{"norm_eps": 1e-05, "init": "normal", "lr": 0.0196}
Each number is 128 + 24 x the weight over the matrix's rms, rounded and kept within 0 to 255. Layers, rows and columns count from 0. Numbers have three digits each.

# layer 20 attention query, 256x256, rms 0.0667, rows 0-21,32-53,64-85,96-117, columns 0-127
126060133125160111103157105145122081134160134108142120141118148146167105129080071142125130073142148138156132131132152120081100135112086142139068125126127139136134102115082138156145141118153100161149155129101100128184119142130134092107130119115139121174143177157121138116137120154134119150070133115096159089111122153068140127128121139138124147119123109100130141146127126072127119143096
163077166149192095129143159092102121110119105131102115105157140124126148139098146138137163102117152145120182130111118135128124108116134154133163122115101165098147151152133130101122080143158117164123113089151147159078147127135118163144111157146150121137141174192142106146121124133117131143100113098147104150126161120091103114109146160129147080108196146122117110110142147141153134138095
125141150159139119145115134103121141154133103132078133139157137106185115166140129127087116125108122141190138113145158120137131137112130100102160152149159114130130115118147096177150134103138119100150134098110122136131157125140154078137096121110135117086121136110132125088132139158139110143144194106173160117152138129134112102124164150111095153095131125126116126134109113098131128109143
105127064122151129092141091103158108123188124140121153074105126156151120128123139145145130130111110111152080139149114099130107174130140135124116155158095138174115104106125106149151110108106105091063142160124148170108162143127130126158140158132155144123135096119116082134137100130140097162173129086169119146135130105118136117076110178127117116132080129107141148141133123080167176138119
076094118118156088127130138128116166133124102148139151131177111107132138127113097119130121140165144135155095160134102137116108157196090130104076147120115108140125122143136103151122133137152084144163141122128131123164110133150121083138139071159098143094125127110127122123099143131169183154123115128155122149126127114142073121134146112106087152130087120163132118120103165182120135143120
126084126104148131082130090115154126109126112132154140107159124099130135113120104125139147124159113149123130132136141095091173157144111149085115142138162113113121169108105117136159130140119142122096116158100097100146123119134134136153144134137121145106120121113151138130118100116141168054139122110156099078183121123105164127118144131164125166118166109125168124114109131125129139177133
106111138160107080120138137119126152134140114153137098140152112164127127155161128178095129111136090112136096126162165157149155141121113087176103136161116119146140121114153111126169173153111129124161117110120105142143122166116165189140151119136098136119137134120122114128142136203115071108101128117147151133109175130113072114109135127096132134170130131101096109082109131103113128093086
098172146169184125160110107131101072116094095137130164142130110140120120133127116125105114097110116126168100114102094101096149065095145124129105152126147101116098137144173122172107155124118159181162117148051161098137127087112131122167144135130118153139117155141145118137127149107096148107089112136128169167110144105134127095100118133100154113119148147095116133145097164134124144118118
130115145130140117172124112123139175180183123113151149137170120141109129106125119115121125132129124139111120137065131144117154103127133167094087125131142127124126107117124173067128113167149098138170116179149103076156092120115142096132098147173115102136141186146105136141121106174117116155128119098101127111098133143116145182119163148083148121140102185087162129116154139140098124112107
134139172109134159121174128146102142135145133126123156138119129090112122162167132118125140120124161121152118129124090139062129153079131117132133117125127147093093154120117126127062119137120163128087129172133130160174142140137126158130088143128090142104145113113142135137139109118153133141097110124121151127158127108154108150161135138112133112130054124139109105091128104082147098151149
114130118127110129136181128141155127158101129119116134098147073130080110136100167126126081132137119082136129169092122123124128108155126172134106061137145163114129147071123073136179112134098161127112126093103158163124126142136124149074119160110094130115142127150171153131106132148188104115118095108108111120188124181111123133143159143118090107134126158118129119142123155116140112173153
103128138122166117132100151115137153142120143096125119140095120118095128111113172122124166130130130114148129160106127133142151129123112142129116096093137102127108128110138161102120132139123136095107148133153094092107152177086130135120109081123145105095125144139140128092122130098134128096096146144127118074106129124139151119109135185113124141096156165123136146125124122142137096099143
102100129108105078130132111140183116134127120146110098138094153136163088140110115134119148134088116164163134136134129102131159100130153142141135138121121124132104135127112151098132126114121082145065113124089124135110158143122163140080138114128130099097119139123153118117170131116102140140111148160140094097100119143134132135124145074112122142150132128143089104112156131151183126159125
122091157112156124074123125137104112129074079127136145148155141121133154107113116126140127096126134128151154135093148131138140084114145091130113111182118125123101094102166077123110151185095104133149125128153103105141127166158105134084083095148117160084105097121152137130129136124126125095130169109115123130107168123133136105139109152114125122134110139132145173138135156139096170111109
158102127123139134116118121126133127098136143106161116129158100117134126150163127124142143123139144148131149123144082162112150130148106091154160131154109107136113122118148104153111134173151148169127118107135127151117110142099110131130127123126118101151097078146072120127093116111181132141124108135111132117093131049133125097120175149133109132154139082125122144086149102153122113099149
103148127182125135130112107112166126161137104106101145141118129127158118118138105108113082179125127126154074158098088162115131096141155086104105158103129137126116132135136126136153144114146121156104120115142157142097147150169181126117124135120118103125133138137135114152152095143151086150145130136108147147140129135114115127106127157132128108108152090135120151132117143113119131121170
145113099143129155116176090122090095154093103144135105151125100126092159108122153113160131149113125099156154089183080107139146166158161103147146095088147129105124125141110161130131119152127111131129131121141125120151101081143120138146109152128130136171129099158149093114126154107098134145144141106136158143127183107140104120140138108108167112122122108097110106139141161143123104116156
093130141109110178166123152100169122142107132138130098173151130136128140147126109139152159104139177069151105123153089142136110129144117130135052128108151120134123158140108131185163072133150137114175146143091153141089110115089117135117110159158092102083111122118164146092194115111168129164131130144123139125138106127144128120116132143144137119143155148128141117146116135128073131112098
161145107146119121163133166121113127100114140132144144060106159109126138109151118143120194127126131153110133122083127118156125144130096157137110130130114104125096136093113126149157140125112111133139140129125101076134141120086153144120114152115105159133120149121126121112171131101146125127126096116095120143130122114102153140099163132150109125105172169140165126121112165144146115131157
054157130149156109122119082109087135114090159127123155133115118180119114116098078123086130107152148143110112117158169133139126136137164079125138130136166136125112171152132223110169101151141114141140162143168159121162116123114106184135099135117151172091161134151155113147103119122151138035160119112132101119137062123097145142105098118117102119102167137117121113152133144116147152072064
103091134121154086131160144150144115104074142102169103181114142110122147131114156125107124127166151121109089116132113116131146117125133130120109139128155138122141123121132133146102178108097126134135112109147140084122132122120123141135204150167113114115168150112116106132128106121100160099136133116141132168144117147105116107112140162104130157159135120169141124112133138143135104088142
117114126160128156154125144119123117167135134114114121115172109106141122157145155104093108098101112161111125113106194140135148110172139147168103117093126122107126132134135084177107064145143162145044133163105148105140127129126125037105109080108180137102130145143087145132113120123104123120100128107120108083100148111125146099111112118138133130156091182138149139161124167157138085153147
126115136152177089135177047111130129132149106120128152142136158142173107136084048142147144112121152103138136145152155082074087146177094144174050099177083179177149086148069119168123154107152119201125171103105119135211103133138112122095127106104127089182143165145123136111143094141152119143083128142098167126150111162120149176149117133105093174097067122125155114161163155028120109183100
184088150160170157161173177056131162133089083114098151110117091114124135187084131147152148156154172137119159160163117104131130098143153137125128116103089170126146134140125090090112138140127131166123143063133127140140181123166093118160131139144137108161123190180137115156140118127146122142107105117149100105139166097125086139147111116138117094096173122142126134066149141151187178117126
126119104144112136151179128078109136094119084110046145137131152126153156176129119101087117157163110125192163149129203127139131118107131116090206125120155085153129148104154146129170129141146088052130144110092079068135118142109112099148158058117181094119113182113160142111184120146134149134183202146155123116153134143085167084151130156125061124075123133088113120150105125065152139154118
120134094112148111107140154103151114100198115113152190069137132188157143111130173138149117089149105131127123154143161131131113125179124137128122156153070145168098124133138117148158128124090128107021097151123155172109154108101100150146061162155122121116138110124090123165104150148116072130195109077159142121123116103138153106097112162105099125120070124071123127121162130104188166132086
085114146101202086081105115123063157132145105169127085116141136117117100133138083133175145136127139132134138129195081123119119177209124151149084175122123119144127081083081097171128125125130123121153128123112111153145101084153120112168142082142145146113098150143141104086126142121081186137081118163163139139095181144139039092144127136104121130113077100110154124137124197153111161148132
138101106168104141104120118126131108086130129141128135097134085091143120115135108096139156119141140143135109094171103086054194118130130111093162142143128086088116183111116091096166151111129146122099107097123107126135165124125126078202178160109136120135132116156133168144118114132136212068165127139137135127159092105153177143121161145171112156111147068159173151076142098132122128162115
097104128151110108144163207098153150139153108105142093119131134149138135173092154169082117139140145095121132112125113141110157124169057079166143145175078100186147147126149146099156171123140203085153128088113099140118193165095229180134155125076063136140087152127157132145154160198069091059126118118114139112066159145168068112108159130073150110213108091104091068075144124092092081136078
072166145143164125143088108177110107052138157155129136134150125113108129135153102146123084076120083102113096144103096082102139126083129138093133108090108133124084165121151113181103095138068197159140126179082134073131131085140176134154133126106103203129127161131155135133115146144077181113105141148113165217129136173154137146095101116130130080146133151115130133168067172145133145156151
114111128118127133117099119118137131130201128116134132164143132127121122110148094133107113146085065100125128134094112110183114124139142131081145131110102118160136137160167188098111099132134109130181129129108098131150144101164158110144091159154126105145130164109118139160117069144134106134123102134097135134130116148150113199112162123134203119166097139118107115089160115096119099054141
172172204130136132071171151153097091127126150156119117145084122125123121139128125145161143130102153132129097142107137129024120123053140110121134130129125135056121122090096155137049146169126104176061134175187106132203144176154114165101085164171119140122168097135136180124175104127158168154051116133141127137131122134088110176156089123100151103173083154146156090074167093098144072150128
124186141122136137156184105140192096154107143093115126150103086130110105157122159146105079125156086094155124125107124122084108080160090145145080082142168179104124174042141071162132116097118194139101117134085180160165089169157093215094109134079095146127153112165161139135127137153130090093093093110126107115138171167125117110127128118152087064116147126114117131176131181123142138155107
102145117094171132085079189145160081112164109138097106135144113099142175098135134146138131112156095147197182153165112124143203191133125112120103130090083141105134119132148156103092168111090131124136114116161088124047167172079145172157130080089127122169140138132138133156138119098101157098078132158113157101138116048136138098104134175094162136088146155072103172148140096127074132093141
137129093119120097118122114159130107142141118155110118103079161103180105129126094161150131188120132156172163137176109122110156094126153180129154112131164128185081134120109093084091131086093047135085104148099107121133140156130153181103177089139086109123080131112138113068169103131122123152085149157159104133109115122101091154160168089088112121163096123130082080121126138132197102146160
107123139120105151099114147119133103124054124112169146136131121162156185119148063148171098085152159094164137142106170151129091089081152110168111131162116164116152110098185073167130144166115104117162140173146150154134119194117090152070139107141115198103125108103157098119138157111123103175145146138082113135112135129134131089128083153095146075129138117113126157152115159124117143127109
165096128097132114101115101111146127111140163133166121125107091084136090122131128104118195092120134131115133122183093153116129132096118048154135083185100106101105137127154179138142164157140158135094130157136143119042113171108126172147124097098109076129099084156083126118121098143231126112148118146105123098088146060116150101126188155181095164145160118120137151100130121131107169127116
156166098169120167154108087110166120132133108113081145108140125129144126152120066096152086213146124148128097157081075147116127099161149090166085144094135148157093125085082125131145121154093155144064093067149189125105139164153139098059125115094127096209143188181128112131160127178132105155130107131093143133165165088079128125139154140160184106168138082152142136124148140133100134108185
127105141158098131142192121108122071172150068128167149115105134104075138104136086160154104134145086110176170100208101132134158160148127105131155114080157150134065116161139182113191073120155106140148120112161129139148122076129090158122067135141090152166134113172129102082136140129116078137129118122137161165110147118143087118140152069065113117136154151119106103072153196174105131098163
089152137115113149175114180130136145131106116161143102188098162133103187151149140125158149109154138064151118073164041106142144160183154143113060129088097118141179157165081132145170063142143157127219125099076142125102121154090146087094106170158117088122112107166107098092160152085163098173117132147097176094137124120169140133130107099171119140114136174122172148133114112103062127103125
133152080140087104160097140101143104112113151115130169016121171097100111135129109112113166153121130127149147115071123115128112126087104152154152130142113101163062142116088119149160145140088133111104095162117093063094126162110130132168093172117060203169113156124111116110189144117146144150154117123129116174163111122143152158104184143104090134103139147142136151164105175163106135129143
101183160117192148103165062082123140118101136153156101113118124166121160128105117076155154116155148106120115080170147111107127181113137083138194139153153119104087162129077149135125142131133132113138129103176159119185085103142055170152072142160128126138139120130175154111118111131175108088162097114157125137176049108164163146117136127100150142098132109125135127155164101103123184090118
123113126125110057149113125135133116138048147147184098153144099135157121159110179160134152146159177157101116120143144122113138111137163108113119170105120130128137115134093154143119149107102099123123104102143149138132126128148037157123232160181112083112145132114131122123127083129082154144159147123131088204140076168112117109116107154115099130135162114189133127112122111133137130093129
139125164187168196174141158086143123145105148139123137117182135133133081172155168111115117100131152153102084118137169142178146154185124144128097124082106093134141103127103089189100083170185186114026138161103150111117130089113185096115096097126184149091144138119085142157084131123088082142141123111134090103110130068131082111127067104131161111154111168172113098135118144145115132125177
142140140151153096144185114137112121138126116085115147137099155129149121128099090121144156101130161113123159133142168099102102161148101141176086111165098162138153105138101119146104139090114133200087138119093126156207113148123101122113115103107128104191172150160129119141129094150120128139080090142125153122158095184123159119160110129108080163108080147110154135140133169038105140160099
143088109140167157142156196075124149135060095090122132130116112148152114150132094127153152144161154142087161165155138097136110112150146152129137148135062146121133124110154111056128104123124125153141145085154130138129137115149105141155151107127132132132122180199167099148139099117132151130113115109137102129144138107118103152145110134156119069104136125097162148085150152157190129122121
140143136130120163150168150088106130127138089094064135123106165108167171157158122102092131129137112124153157157137173114137114136143128127085167138148149083137111139116114085130152130122151074091134133095107086098122143144128107098154150064109177092120115185112119118109160147139152150111155190129155117128148132164141157110130126136118071135067117154117137118140112127081132158149111
105125104093156144097171123079148123087200118124146181083143118161171123138145157139180100107162097108144132152124149149139121151177106163104140144147074154188099089105141096172131147131082101097069120144124127167144178119121127137161112122157140092143109134097114111151116131139154057136167127116145185138127088085137167075097126154087099118145110127086129117143156127115186153114112
108124120119197073099116105117114128144117121166133105078159140105165149155133095113160137123118173145191107143170039115098153147157125146113118179123119111144145099107096085156113147119127118092173151099115127153112133130141132137137095140171131153107126119130108115120134127104111174152120119157172173159123167120159060111124134138108132105103087103112129117146101175162127120151127
131136125151116118109137119120072141087118129128125163123142087087132133114120122086130160111146108125138119120164145113080190103156122098099163150155158105087106164125108144107149157130107151123106123094140112107111163103159127119175172144116157124134153128148129131147129109112150196091164117161153150109138119120148171130090166141157135165124170048140130145115123128132114111140118
124125112144124119152138162099143158127133092109118097140116144125110124140098131156095132128140156112100118129145148151127156110126087106179138138169090100176144157145131139086159135122159187127122125108138133135142165156111212145109167106093109128141117127156149144126137162145098108065115137117097127095090156144134065147104150122104159122155103121092113082045140093105112086124082
068140137157152117133114101189083097086121143160115150127129140134117106148157112153092108097131091091147082156095100096146129087094131123127138084114138099138091156123145123187139109134083168164109164200078152092121116106159172123172148140102127185113113150136108127133122148151088168118100155172154157172137107151140146117116114137129135109111146148109110127178072167141177130151115
133140109135136135134105120140107155130171102106143125133117144114103143139164139123142114156083115090144132131082089098136153152114133151097164131105118146150128105149117130104108137151140114128148116132139110157127170103180165072130079183155152079160176139160082134166138120146118076120123129150116154094142141154145117157101156114088180100127111110125123117108150124158134087052106
163174200153169155097174125142116103120158160161108120167119136135130116134135114130138124154129166134158116121122107127058122140075140122114144133125119119074130123105057119123087131147112080162063151138157140166210145149147113122125101169167092128117156110130117153144150099141146174166082132124123132131122111131094100161154140131097135116175099152163167108092141092073154057136123
122182122120127139152174087148188115153133113100130124130153139107112165170141169118146087139143123099160102119112121126103119114168091146153112097107156187120094144063134056147122107097116166142143134124111165170158084165171108131092120115110110143168146115160165135114145154149178091115106093145105132104153184162104123119113148133149092099109149148109117105145087161126147126145114
087126106097154172111094166139135101112162110121117106132149119098131156109123111147144132109144104104160171151168119122107157158123105123121099118114108137101138114137144115089101170123111101153130123135151147146077160171085147150155084104092132109166137144144108110129155131119122123103076147148141116121127122075129140115129125172126147145087161150112114163155147088162100122098113
144091119098096103118152121159103095186130116129108127116052130097164098143132098157147140167081112137167167159164122112125123111130183157126155127150130137158098140141174129089106139092059125175086127158118101143123140149145139147092149129127165105116102136113147112095173107117125110154122143164147127123113125112135106128126170091083111112150129095142078107138082139130206115133118
094130122113111109123118139110110112114061093124142158155121143167172153081142067128112110107123158121155133127121168143125125075108154117138130136180116137114147116103198114121128138156136114161134132146166135125139107174096081175089123114113138169083114103133119095104126158098128101117138118142139104123098157169115137084122108146143142092114140111119102154175098167115186151144114
127084109120142107123129107120171138094156180123125135117131110119147128129130098077145177132163144102132123129162105154114148139099111064153152078135116126112087158119145140131137139145133138132117144144154156137065107171105132140134114090093131076134104088118077114103119112136228131140145105148094161086117118104114149110108189133204110154151134110137123143109112132155126156120078
143154136174114163148107100083152141156120123095096131122124108140145128127128113098139101220141104132165083154085064143099121096126150100117100160131148117124092135103119131153142139146134139146095092090134153126097130167168146122095102130127120093168157184171132101110135115162156113148145088109096125139160139119102125097099134142137146102166137079162106127133140156133113141084172
116123109134096146129188116106113072191121113116123132122134127087084129130103112140156140109151098099156122089196116122158157174141112135135127097090161151130094133147118149102156089128162115152174127125158150138162155074138105166156094126134101139153117115179141092081165123137105094132160136107130152159133133140151106115122131101090129081166157153147135100076127168168101110097156
112147171117119194150121167143103140142100120146151109195110170114124179159149150117166151153141143116144101103123096122139145143159142144122092141087135098146152152170129135140164070155163158125200099116088146090106113141088143099093138164135135089106110116154109128107152127083155105157137142131099187093107083141146150113130113129164126106145138145127162124155118134099084115082107
159152091138088110167068119097144136133151161131095163064146155111093121108114096101114156136128100156111128120067135120149140146138082146153148118141117114134084108103097097162142129150107117129125084155130122069113135170105109119175113139099065191180128136142133128109188134107134158151119123126127125167138102102126142150117161155135068151113148168169174133114128153146110122119139
118137155140161128119158079057107124124094144133145108123128134172121151121133103107158160144131139114122125086148136127102144149108121068128188143149154144099122143118088147139103146118177145087141152097204168113158094107136091156145105132163138125137137100107149164128141110102152092076175127108140143138166088099149166130119115101132136119082146118125130107138119112098130176108087
158116133134113105135111153130131124132065166129148104129096114129138128151131170158152119135130157160101118136134155119121117077113132108120159176128119129120088103110080117120113123103110116136146098123146165132160129096162072121149215173179131074151166112137124101124125133144100155134126159128135108180147090148115108131117110138131107149125138133188154138100122109118159125089138
140132152184140157184132134111123117153099147124118173093151149125157084161151161105122150119120173168097094117142148150154164130166155169149074156109112093099126115139106105178120084147142174136060134150083182144136148096105176078136105133119195127106155158123077115126091132137095127164145102130174116086127136102149115076126064119124166120133128154130132106175119144129116137134147
114132137145152130109159088154132124128104130104133117131114125124142127083111054144138145106127115097102114163121176120093108117125117120126093124132059104138178126115097121147159144116103139117160145143128139109137119130113142122094144124123136083140149146126139141140140139172140103143121110142115159096130118156152132117132134115124118161099170117103173123146081124108109126161097
146082167125196142139113170114114165148136141091119091098159091135132160125134120148129173158118152129112132154129120158164076091141133125122121121148118167123142084164090158104077098133133110162147162110128119112116161132147119100105154148121105163119134146152121120135133172134128141156103100126130115145182099114137115096133098155126135133106151197132120127111146160128134155128118
140164126122145122145101125119125124122140122122055165123127156144158163165115130109131115131117156127166171142122163147132159125107133134108160168122138102154111134124111080131168114132138131107153134135130123128130165112140099105145104101075137087133136114107123145131146113149111136150137146146189119113116177157107149108113131106115102119099112115138111152123098136144089093111106
137144076123138096127117116132167137122125129117133156122147119166167152114131178151108093130110094104165095151121123114112105117132082156143115137132081104174139092106126118159078128073106114114075138160164129172108151161110112080133108132152143120113147124110149142150180091118111136098138127114119143115159151109130133138115126162095135124119123103095179136136147146103144149144124
104108136122102085145111130110077142144131112127117120137138139117130108157110142118120105129150145105145097165156133141130094132157123143125116139126166092124145108144111138130089138101158101156113167121080112146127117125131118124137157128164129115127156147127129110109133159067130171135134114129144112140102125134155092115114130148146093153116099118190107134100136165159138139153117
125084157137117131130121090118119124085122131156148115124169134118112130094167172152135160158151103125169112134146111127091192102124159114128144114159122106142093136117134110123112136128112124093114164114115116096109137128109165086109119128122105143125123112153108158120137080130134105115154136092160159135163128149116148107105181137149131121106166084143160154110130135123107152146171
113103120194129126140164164147127151157121101158134113107118124155134116158152121151064110126150149168131134135111158120141141140118093095124071141130129110140123130132132180087177202143106136130152086147095117144168166119098140151106136084140127166119076110139106104129134138161094108105106093126136148164121124139141121120088116111101132129193117142134145142106114137102118092110117
097175142136162141166106117120137135106127139157124163168121129134099139111138114161121133150086116152127088147125126088127100109145131155121100144121143142059089118155108148145111128154099168105146128157070120102134107129127145138140091137112078155149122131167136107156132116118087123134105110129113105154118175137155125174099135125147123114148116154111081129152149153143120141164131
156150123113102132124151164147106129087173093143150155124115140164134110109161126099122139091097142126108116128144136155129127121112126143111135126089106105126186108144168117103125077099145065140132099133111154125133150140183131110138093160147136113115122122136111140109094135145128144171134119145139112117145158168142166089131166119142158109118113101112140115126139130143125120097118
145171133131141101106164088140083119127152118139144135171128128123141145128163136148140141143139161136110095099115108146099106137082131096115160147112103135116108095157087138146046135128110117145120089166129152117144130151152112143143114168117122176092131104106143141149133153098160108147104150150116122129167118096134110142119120168096145110134137164113131126110151106106111134129102
090143106117138120127125143146107117091126124121125142117133100134118106108112145131108100101134120115121120128118097145107127129195112143152130126122152141150091137142158087128125106115134142145113134126096173170151109155156135134089144155098141136151143116163149147116120124148144130135152146106130126136151166131170155080147155093168104098102108114121137127163121145091106086133121
123128145101155120139115128113120083105160131122092133110110140125147152086119109138132129107107178160134137106121101139114156109135103139133152120138114152122088105160149141131131159130113154157103163128142095118096174148112134129156114106134154111158110155123136157120102151127140138106089129138121132125140136113118151101148146149125143095100148137154097155147134121170136124100117
111131134111117104140115167121111099116122125146144141168063136103145115130138183155120165140119126142140127125161145111109119093115161150105129080130132134146145136129123159124072140134137087129103104138130110109144160137101160151088137127154112112135108149127115119142154114145128107117130129110150104119136089113129137144117131122122121120125172153122109124131108147154154116155143
097140158123136132106133157150099126113083072125151145110113119134144111106149109146137133084105114173109148107103183123146153098097160118150161156157131148134098105118152085139125101147078130080144135145161166109148143159124128126074111139143109167114094164168129152113141129135136099150133151075128101129138178120148099110107126122142159116118121118164198129146130138114106120118147
144070144099098129113135112141108145122123132113143131120110121133148136130187098122122153132078137116098102156136135154133117178155143130147118065126116105105136125151124153094129087182128167149149135137139137110120111139101142155096138149097092119157133093170119129132119102127181133131172127183165101128098141123149147144123158112169115153116120094158121113061139121117176143105093
149165098148151117191173111090144097155103122121116131161140158157141163121116148173174106187111091109116119176091128141126083136130110085089108130126139128104138088145127171124110136123134143110081130077130115116107152171141129103114130133111126110139149112092139119148145087101086129148129109083131072137142128132117092142120136135139125149130125139117105137103138167129153161127178
168114139133130151132141101111093114129108108158130123149128148136096174153129129157134146119108164110155149096145122116136149093137116136124123114088111180134113142129135159110156116150137153135127117166129141106183136093134105135147098127134142151155097104123144117114108171112102136123122117112145169182107158127139117156119153070109119143104099138138138119133133119181165092095128
142117134137139154141120141114127156152121114150173112166116117133147140139088134161127130108158123119133108103136083136141142118130150147128092120089151088138129119108122138145109100087099122098144112111114134147081141119091137115143112158163119127171121140115135129131164137126130124141128128112132144090137099155160146129125130132139159169149150157131144159140126131121075129108119
154132097120105142116115142120118148126082145139136179081118130139161143105134072094098130123128128144147110144123088125119130126126113144148161133121126097140078138111102118136147138132140140120147125127125134121125113153110129171122153171118092151192142135125140151115142125136151134146129110143082159106143107104159100153123163150124138119145156145131130087132104154155148122103146
113165139108165137136153111133115127092110157148119121125139119163134123122135090107126126134156168130119101102159137110122113107124124112110142143146120119086097116153155168114158098180170090168125164142149161084143113108119109179135114126104128128140109151119175131107108109123152123108123132128138111143133118138150167142094136127120154141108162105126160128135135103117135146104131
143121124117127135115130127127129104118087135141126134109124139129138122137097124165107182137136158140086110111130124113136150137116125149080100139104138124134159112132089123110149138140106143115133126143144148136147128121163140155147135155137128168134143152114101126141136114130125119114148156143149121141150154125130140125140134080158109141132151149126148110133081083126162103098091
152131128130144174111134134115160139158156142128114124100170127143160104152113140146158133125104106150130117101140177124144154129149154121124131142101111112107111155138153117105106141171141138136131149208091124121111122108108096130109090099087126124123113132145117128111101123157124118145128156134142146101084160092139121151109109106155159106137117153141109100132089131135135131091122
# layer 20 attention key, 64x256, rms 0.0623, rows 0-20, columns 0-127
109102141124106094154165024142112156121116128116122166083140111128130074164125099152077100094149157125123116130095127110118099111136096137154088128151104132117126132117046120163131139136200091088110130172096153136140109101126119190093112159104151117132107094106140168111144106139165121135144145151103137174134101126157118170132155127113217140125121105147154173149121194126156080133136
186088195187121145119111120102108160124138107110119127099196104124095116162108136147157156157121176135127120148162130129120151140132127110137092091117140142099148153144138134136142129106149144139106093086122114136173101161118105141114165175131136143138143160156128137142112121127112151158097144124185124134174169110100152104178153131130152127095168117127136102112123163113153197095090
086098099156165142115130079082135133146126133156083107131144102138133120208151120160083100158147122118163120137143138154134132090096168105097115155124131082157124131111136099113122108117122142131121140140104124090132115134060114141135097127158099115177127100116132126143117114141095125131165165142109154113151123101098118075139125160119143115138075117099164135154186113124158132178147
140133152151100151143149209117134120135183118110134128154129100106156165179117154118131138117149110126162100148203163117096133085107121164117108136154083135115111130153105101148151150132117125083019116126116144139092149119133111131147114180147126130147130108115109122140112107172144108146123130067161111142124136127139142132100144154116192108108100141109159138127094112086146126115060
108132149106137126103078144117081189092166134114164103147125143130089083112163053149123118179101129109133161121162137117111130136219192138123117126139143117119104122137117095156160166123241101139091097163128155112135088105185126140136164111110138153150097107112126126096069137096091145160132137106129117085141127161124074149083126109098111092151129102102153126134141139126106162094106
143092094141141118121145113158163119119110122174131101101164121111086110142158149134142159162106145169145122116117093117119188098096092158127106170086100129127122138160167025101161173104140137159133152134129090118134122117091095036155123158134137139129149133157125134147139116139140144144136139135166154145155084108116124133113142152127117164125102153097137114094134123111135164179173
083106144139115152150161199121159085142125118138139125090088116152147122175099166139112107164156089114141174115076114109129120096213144106156151145114090102127139109103138185115102134109104170121232120098109145133124132111121176146190115117109093137129121107106136144145125146188102143105102110185150114140082122149134131104197130117083117104190127082171088124113148182096123136127107
090147140136184151122170115166106109072139156115139114180076115106101120108146111112138096120098098131126086140142117097068105121068157147122140206160105173086083190115133097133147128176123166131129142136136109144175148140093166162110103119138129133181091142140125134140133117069086107157152145132118129154094114128148138172092106096130117076152139099065092125132123135162102134133159
124097131144112068062141141130102150143135135129150147179093103091120127032156105124104138132112129133115136116153126137166107137128118103077117089082116105122126159124134171087195068106143140181115121108177126116217094165121129141167124136137104098141138159094114111108143119147085140163137079077110149126136127143123117142123153166133163141164128129117156091155108144094152126122177
080159138120150132087152157164112082134117129153143122093048113103108165107146103137182142119129151168042100149062155122134123147080094098131053066121119132100130069114122133147126195114183112125137105177154099109126148150130145208115121140106132145132131126156142144083161133107166137110099154147146125143152110096132151108130102111074182159125114142121168113079159156194126099166132
137165128121141137158145118117125138101146132131080123168094085107129110115098095117147087153127115137124126139113125115086120131183120136131135150127170127100120113083133093131176106126110094119123163132097184131144129092119113166084132135098142134130125154115145141149093140133108122084127156058153121118048161134117109150175160141116136096108191078119121099137180138154094110169135
120189156099154079156096208108090088118119148146086089101158128136127148096130137108070142114148139156145125074156149150193170166162096092127174137109128154087089110092080120128129139127104159122162161111116087105120129162108086138117154143084116145149128147090140126163124067138091147153137110114127138113145131077121110139130143119078190124101077099093103163157143145092104134081162
121148117169154067133091115122081090120110139172118111078105117123163092127144185188156129199126136136111116131128168122106177086111122133153140137138166167141089145140134133110102132128130088125104104125112117127091098111150188198130169134172070108121089159134191108116147139114109105129120135158131141089151090095136156131162115122092097103150137099105161083177131131124134108149116
136118142097150128129130095114099111143107154100151099145091114133112166091106163144156107159153111114129146135144197140135077112137131108129098097143092127101094106114117105170101138154100118049095129126146145147135118104145109085101142083140168140112146105136159108124170159155099124154151173089111128123116139110146126119113089151097131116128148093135155167107169149133071163155110
150146137109097141117117051085101128179080109107126107148108108094157108095171111144093113134107157113198154134159093118120141042159123124152096139143110126110116098139079144156142227166102162142134171153119138109097150104155145074122167143129122138164129151144108139139142116125171157090126113122106102150094195092082182113194144130133108157140151142123158118125118118144128158117122
137121116128133178174116093109125092165128108137134138146139113150157124166101037129129095169147162133132157116073126135125120130143043079148148103114171116173134075110143129118128095103142129124081128096146155086157148159132112129063170137142140113146116144117082112184157148132090116083162128147138179122120197108133137143163167070106223121115189117125112108155127087123142150155159
128102182132112169123102117132134116147147118121149133044105125141136130095138152187135113123136137111135158173175096096068134143140069068119126162108128096147106136069148205123149070137138105109146138145109123130171104135086127133120066117126076120126141121165128180106062174134115121093116126108163147174126147115120137142130143139129109114074116157116103129138111140120118164105120
148111119088127129120147133068144140126105146166163124126093121148125134128133096126130123076147145084100167090134039122148174150164148111131129140143106132106148138097134123122147137076102155104125152118132168159115104151119135127125129144117079119128130133109112116120141175114139105117087121127116114137171144130145125156081104133125120163134170173117136150132057089112086159114172
033186155127138153144148177135114127120067116114157126089101157135120096127094099118153074123093160150150128147100137161100107096072084151167153120115098110135072146157106141094143089109143156076148093147081097160166123130098146130138138152148114133122110165127099137113131106140126109119164095110112162118157193125120129149162168120143147139089112123143141146149133129148125159158062
120151168094147113140137066138153136145129130138127111118097105138095145141164122093127093072148091140128114133173142140135114119094121162144141093115113086141120162143136123107154167123131126163107144165108191129124170137123087130138103145143127122094107154146138140125151133159132169092128128099162082131107070115126157160067127147148161129099163128173131130153135134147157181095112
157103134115176123130127075158136079173109128182142125068143133120125132123074110158110176148124175075083090100140181091083144159193132154117121126125162109156152125171097158140126144105061124121068133127115158134132151163109082173123150133127125114137144140149131145110146081122098123153096151161143161149131114149127135141103118122172103085152146123134117081144158097145138101089130